Weights of a small GPT-style language model, trained from scratch on English Wikipedia: width 192.
Each number is 50 + 10 x the weight over its row's rms, rounded and kept within 0 to 99. Layers, rows and columns count from 0. The size before them is the row's rms in percent of the matrix's.

# v: layer 3 attention value, 128x192, rms 0.231, rows 16-31, columns 160-191
# o: layer 3 attention output (transposed), 384x192, rms 0.158, rows 16-31,48-63,80-95, columns 160-191
# q: layer 3 attention query, 384x192, rms 0.203, rows 96-103,128-134,160-166, columns 160-191
# k: layer 3 attention key, 128x192, rms 0.19, rows 32-38, columns 160-191
v16 099:46 60 62 27 60 44 47 56 54 56 42 43 52 47 44 67 55 51 37 61 43 51 38 59 46 42 58 46 32 60 63 44
o16 093:41 38 46 71 44 61 56 28 41 64 48 37 55 73 44 55 64 46 49 48 34 54 41 63 57 46 50 35 46 60 66 75
o48 111:44 51 43 30 67 52 22 44 58 33 48 41 40 57 64 72 36 64 69 50 60 58 49 36 45 35 56 48 39 53 58 41
o80 096:43 44 47 70 32 56 46 38 44 37 49 42 45 47 34 57 44 54 54 43 46 42 40 43 49 54 34 33 53 50 47 57
v17 102:60 42 40 29 58 44 47 51 36 34 50 34 73 58 38 31 77 36 54 52 47 67 54 46 60 60 58 69 42 46 55 60
o17 106:71 49 35 45 46 28 56 60 66 53 61 46 22 58 44 68 40 55 54 40 47 34 47 49 58 52 37 45 47 55 62 49
o49 095:63 45 35 54 42 40 62 60 57 37 50 55 47 68 45 37 65 52 55 52 42 46 53 57 47 35 59 49 59 39 47 34
o81 091:45 58 59 48 48 45 58 38 55 55 69 71 46 38 51 51 53 46 55 43 36 49 41 43 40 48 58 65 56 50 48 51
v18 096:59 60 52 55 45 57 65 52 54 39 50 48 39 38 27 34 58 58 50 30 47 36 62 70 58 54 55 55 35 59 40 57
o18 100:40 60 56 39 59 50 39 54 59 30 60 45 56 59 62 61 43 54 61 50 44 62 45 41 50 36 48 62 46 53 32 40
o50 099:38 58 52 44 38 41 39 42 47 59 47 43 65 42 47 70 51 49 34 61 37 60 66 71 65 60 49 57 62 36 39 40
o82 099:45 53 57 75 58 52 52 40 46 58 41 56 40 49 46 51 54 64 46 59 49 56 49 39 65 60 57 47 58 54 54 51
v19 107:33 41 55 51 68 45 53 45 76 47 52 42 46 34 53 62 40 55 59 31 53 39 33 60 61 51 56 69 43 48 52 64
o19 109:33 36 58 53 40 31 47 59 52 48 28 50 48 51 45 37 64 44 68 48 48 63 55 47 34 45 61 49 54 28 38 31
o51 102:52 42 53 45 40 72 59 48 41 44 46 47 49 41 50 44 43 48 59 39 49 51 33 45 39 50 67 38 44 76 37 47
o83 083:62 52 51 57 63 40 43 39 44 48 49 36 63 42 46 46 70 43 33 47 51 40 51 47 58 57 48 37 42 77 37 46
v20 104:41 38 49 71 45 56 67 70 60 45 46 37 52 64 52 63 54 54 35 60 46 41 33 38 50 54 51 37 48 52 43 42
o20 097:38 44 46 54 50 55 53 59 48 64 44 41 63 33 51 43 39 53 56 49 60 42 47 59 42 55 42 61 63 57 55 49
o52 109:62 51 59 44 63 67 52 51 54 65 51 56 42 55 43 55 31 69 54 33 62 44 64 46 57 47 45 61 47 51 47 54
o84 096:50 56 44 47 48 57 45 53 39 38 41 32 53 25 26 36 51 54 67 51 62 56 45 48 55 51 50 54 54 47 40 57
v21 102:50 42 58 58 43 71 44 40 55 38 43 38 41 64 41 50 49 56 54 58 47 49 50 45 55 59 48 42 46 65 52 47
o21 089:51 61 40 50 51 46 69 47 39 58 66 54 37 45 44 43 65 58 59 46 42 57 76 52 24 42 45 53 46 37 60 61
o53 124:51 40 47 19 48 65 43 44 56 57 37 26 64 57 68 55 47 67 65 47 51 37 40 58 49 52 45 58 56 45 54 58
o85 083:43 66 36 50 43 46 29 51 55 45 54 37 64 52 53 38 50 46 53 37 48 60 33 52 46 56 52 62 45 74 46 55
v22 096:55 74 48 45 42 39 34 47 41 37 50 39 56 43 44 50 33 41 72 42 49 42 47 58 39 61 42 49 51 48 57 52
o22 106:39 54 38 57 49 45 47 42 42 54 47 53 64 71 56 47 40 71 43 40 57 51 44 36 60 72 50 52 38 22 49 51
o54 106:53 47 50 48 53 51 39 44 59 43 45 57 28 76 66 71 54 54 63 46 55 51 48 42 39 55 45 31 28 49 51 48
o86 080:56 42 67 45 30 24 45 34 46 60 47 65 48 53 48 56 37 40 43 50 57 45 49 37 53 50 48 43 48 53 51 22
v23 102:47 52 56 43 44 48 43 58 51 39 26 46 65 39 60 50 48 48 51 51 47 63 71 55 32 35 44 57 65 51 32 45
o23 094:58 46 53 58 58 58 62 55 49 47 44 59 36 41 42 50 33 61 47 47 51 31 59 65 64 44 47 74 42 50 62 49
o55 112:61 71 56 48 47 36 51 33 46 50 41 56 42 69 58 66 52 59 49 68 42 44 24 46 56 49 53 47 48 37 54 58
o87 089:64 60 44 67 42 48 48 59 46 55 57 46 40 39 54 65 59 44 55 53 38 60 55 58 71 56 75 55 58 56 48 60
v24 101:35 48 48 41 42 46 76 49 72 42 59 53 69 38 50 58 60 42 53 52 57 49 54 60 56 49 51 51 39 58 69 47
o24 095:49 59 58 46 51 55 51 40 38 51 59 48 68 38 38 59 46 38 48 48 48 52 27 63 46 60 41 46 54 37 50 75
o56 108:62 65 56 52 40 46 51 42 44 33 57 63 58 48 62 58 55 44 35 40 35 50 55 60 53 69 49 58 60 38 50 42
o88 088:52 52 33 53 50 48 42 62 59 41 52 40 50 56 49 32 48 60 54 37 51 53 60 55 79 42 62 64 36 57 28 39
v25 096:55 41 56 53 51 38 41 37 43 47 69 56 42 55 27 48 23 70 62 54 38 46 60 63 42 38 35 58 72 45 31 69
o25 099:48 40 35 55 40 48 42 52 71 51 46 35 52 37 71 67 58 57 41 54 48 43 50 28 43 40 48 60 48 42 53 56
o57 093:46 57 57 52 47 47 44 54 62 67 42 76 73 53 52 44 54 57 42 62 44 47 68 53 72 35 56 63 51 75 42 60
o89 099:52 59 41 61 49 33 64 58 48 58 58 53 75 37 53 56 50 34 65 59 52 49 67 47 41 49 54 44 36 57 58 38
v26 102:30 32 46 45 40 53 37 55 57 33 49 47 61 46 68 45 52 67 69 51 52 36 33 48 44 67 60 55 65 30 49 38
o26 101:41 50 52 65 52 60 61 47 48 39 67 39 44 57 49 71 37 34 43 52 36 37 68 56 56 50 37 62 58 62 40 39
o58 109:62 51 69 44 57 43 47 47 60 37 46 59 51 68 58 51 52 60 33 41 78 68 48 63 63 38 52 40 44 66 64 55
o90 085:58 57 44 62 56 57 63 40 57 62 51 62 53 54 54 56 53 48 34 44 71 35 51 49 60 58 48 45 44 40 37 64
v27 102:60 58 37 62 40 45 56 56 69 63 61 65 39 58 50 47 41 34 49 51 50 65 53 40 60 62 55 50 41 63 66 30
o27 100:45 39 61 38 49 48 30 46 49 50 52 59 50 49 39 50 73 39 39 63 59 35 30 50 70 45 52 39 45 60 52 37
o59 107:51 51 32 56 62 57 42 47 74 42 45 50 44 38 46 35 40 58 54 42 44 32 59 51 51 54 38 61 43 52 49 37
o91 092:49 41 45 48 56 61 44 48 59 47 46 41 42 54 53 48 42 64 39 58 24 53 59 44 28 61 61 49 49 39 56 57
v28 096:56 47 57 55 58 46 51 39 47 49 72 58 53 54 44 63 66 58 43 68 62 31 62 42 35 60 60 51 54 58 46 51
o28 097:33 51 37 49 42 47 73 53 42 66 57 35 51 53 44 49 55 29 66 44 52 50 37 57 62 48 62 36 43 52 49 61
o60 099:58 33 53 57 44 40 53 78 63 51 47 62 28 52 44 38 55 68 44 40 35 62 57 33 62 36 66 52 55 35 63 44
o92 091:69 42 53 45 47 47 56 36 69 59 55 57 62 47 59 56 64 50 45 55 36 54 36 41 74 47 47 53 46 51 50 47
v29 106:62 66 50 55 76 47 43 61 45 71 35 48 34 36 49 33 43 32 78 61 44 41 38 59 44 47 58 46 35 41 60 40
o29 096:43 48 49 61 40 64 56 59 32 63 77 53 29 42 47 38 47 39 51 36 54 50 57 39 43 35 18 40 55 53 55 62
o61 110:54 33 53 51 51 54 52 57 62 21 45 32 45 41 56 39 59 53 37 58 60 45 30 35 36 52 55 40 53 40 53 45
o93 099:55 45 59 43 54 55 50 48 55 34 38 51 50 43 42 41 45 33 51 47 37 59 42 34 27 52 73 54 42 49 39 38
v30 095:42 66 55 49 32 42 65 51 59 47 61 36 51 51 63 58 54 53 71 60 55 48 36 43 56 56 54 53 49 20 28 46
o30 096:35 56 39 57 22 42 47 47 51 50 49 64 31 44 53 67 56 59 56 51 41 52 49 46 40 52 46 31 53 49 48 47
o62 091:49 35 48 34 45 57 51 59 52 45 53 77 25 52 57 54 49 48 67 51 47 45 58 40 69 66 48 37 47 54 65 44
o94 096:42 35 53 76 66 52 44 40 44 54 41 41 66 63 33 43 40 43 50 67 45 45 40 61 48 55 49 51 51 60 57 47
v31 099:70 57 55 57 49 33 50 39 30 64 52 56 61 30 46 37 40 64 60 63 57 65 40 59 46 59 63 55 49 39 44 63
o31 093:62 31 66 54 57 58 58 28 51 28 43 69 57 50 53 38 48 30 56 57 64 56 39 43 35 59 47 42 69 39 50 60
o63 114:51 52 49 56 48 55 47 66 35 45 25 28 64 45 43 66 49 49 57 57 54 34 46 40 41 59 35 49 39 30 54 61
o95 089:40 60 47 57 52 57 36 63 61 60 37 38 54 44 54 27 39 34 68 42 59 37 45 46 41 42 40 46 32 36 48 60
q96 094:54 38 48 35 57 39 59 54 53 36 52 33 41 58 65 54 64 60 39 40 51 55 25 42 56 57 46 51 52 37 62 57
q128 080:49 47 30 37 55 57 47 64 55 46 42 52 31 35 72 57 53 57 35 57 41 56 53 50 51 47 49 42 53 49 48 45
q160 114:63 50 33 46 62 61 60 70 50 46 56 36 38 29 56 44 56 44 41 72 43 51 48 58 57 43 56 46 47 51 54 39
k32 136:44 53 33 56 54 56 47 57 62 52 55 45 61 46 46 50 54 60 59 60 52 79 47 57 62 53 55 51 45 38 73 54
q97 117:44 50 16 53 51 52 64 61 31 45 47 53 54 44 51 55 29 37 54 50 54 50 59 70 40 24 51 40 39 61 33 40
q129 084:44 46 49 51 40 56 65 32 39 48 57 44 59 34 53 43 44 40 64 55 72 62 58 50 60 42 47 58 55 54 55 38
q161 143:49 41 61 49 46 58 51 52 51 59 66 56 56 48 24 48 39 30 57 53 58 52 55 53 49 49 32 44 44 56 52 42
k33 071:65 44 70 52 38 61 43 55 39 63 73 44 64 44 37 47 62 34 54 44 48 34 49 66 34 62 60 48 51 57 46 49
q98 100:56 52 35 54 52 51 47 59 25 50 52 45 37 40 69 56 48 42 52 54 61 50 37 77 39 49 53 49 54 81 38 48
q130 083:51 51 62 48 59 57 49 51 38 51 32 44 51 48 41 37 39 38 44 50 70 63 38 51 52 50 43 51 54 57 46 56
q162 100:62 51 57 40 55 43 48 59 35 61 48 54 38 45 42 41 46 44 48 39 56 48 50 61 49 50 45 54 46 61 57 46
k34 103:51 52 70 49 45 50 46 53 55 43 59 52 54 49 48 47 46 25 47 52 50 33 49 46 25 48 56 59 52 50 29 52
q99 090:57 53 64 48 47 40 54 59 53 54 53 37 61 59 33 40 53 62 53 54 31 63 40 66 52 62 39 50 38 46 57 53
q131 080:53 73 67 54 63 32 41 61 54 60 62 70 55 57 46 57 57 51 58 44 55 42 51 62 51 56 57 40 44 40 65 58
q163 097:44 66 41 51 54 49 64 46 47 57 65 43 52 57 52 41 50 54 63 51 52 61 40 54 51 40 57 51 51 39 79 40
k35 086:46 52 55 38 49 57 35 57 48 58 48 57 49 49 61 42 65 52 58 56 56 45 58 45 52 43 61 27 41 52 63 59
q100 093:57 45 19 68 45 69 41 47 47 65 46 42 44 46 55 43 59 44 59 76 58 51 48 59 35 36 71 49 51 62 32 54
q132 075:51 38 53 54 51 43 63 40 39 48 47 37 51 40 64 35 53 51 37 61 80 35 51 58 44 53 45 58 51 65 48 60
q164 094:62 44 46 62 57 44 67 44 46 55 55 42 61 30 38 45 47 44 37 53 61 39 54 62 46 57 28 44 37 66 55 65
k36 087:56 68 65 65 53 56 54 58 49 60 38 39 68 50 36 44 51 24 40 48 54 42 56 43 43 55 46 73 51 48 32 57
q101 090:43 39 51 61 44 72 60 41 61 42 40 38 72 52 31 39 55 71 58 52 47 62 49 53 43 49 43 40 44 49 68 52
q133 084:52 60 62 53 65 46 40 56 58 58 45 55 53 44 43 47 55 69 19 37 41 64 45 60 62 62 56 43 39 58 45 53
q165 095:39 57 36 64 53 63 35 48 58 50 72 48 52 36 42 41 54 67 66 68 41 54 64 63 62 44 44 39 46 47 70 54
k37 092:48 60 40 59 55 50 47 52 51 57 27 30 58 57 40 44 53 53 29 51 41 56 55 52 66 39 51 62 52 39 60 59
q102 097:26 59 70 57 53 59 57 44 41 53 42 47 59 30 48 39 54 62 46 56 67 58 61 54 51 52 35 45 53 46 56 49
q134 074:71 50 47 64 52 48 41 47 55 50 43 28 60 59 64 34 63 53 50 27 67 56 46 58 51 53 67 38 62 60 47 52
q166 082:57 54 41 67 53 77 43 32 48 54 54 52 53 51 46 26 58 54 62 62 50 59 59 52 56 33 57 47 52 50 50 45
k38 083:41 62 44 42 56 63 48 50 48 43 57 57 60 57 41 52 49 75 72 55 42 53 46 58 68 56 47 52 56 51 58 60
q103 079:68 58 52 45 52 45 40 62 61 52 44 50 59 62 38 37 57 56 56 48 24 54 26 39 45 49 48 36 53 30 73 54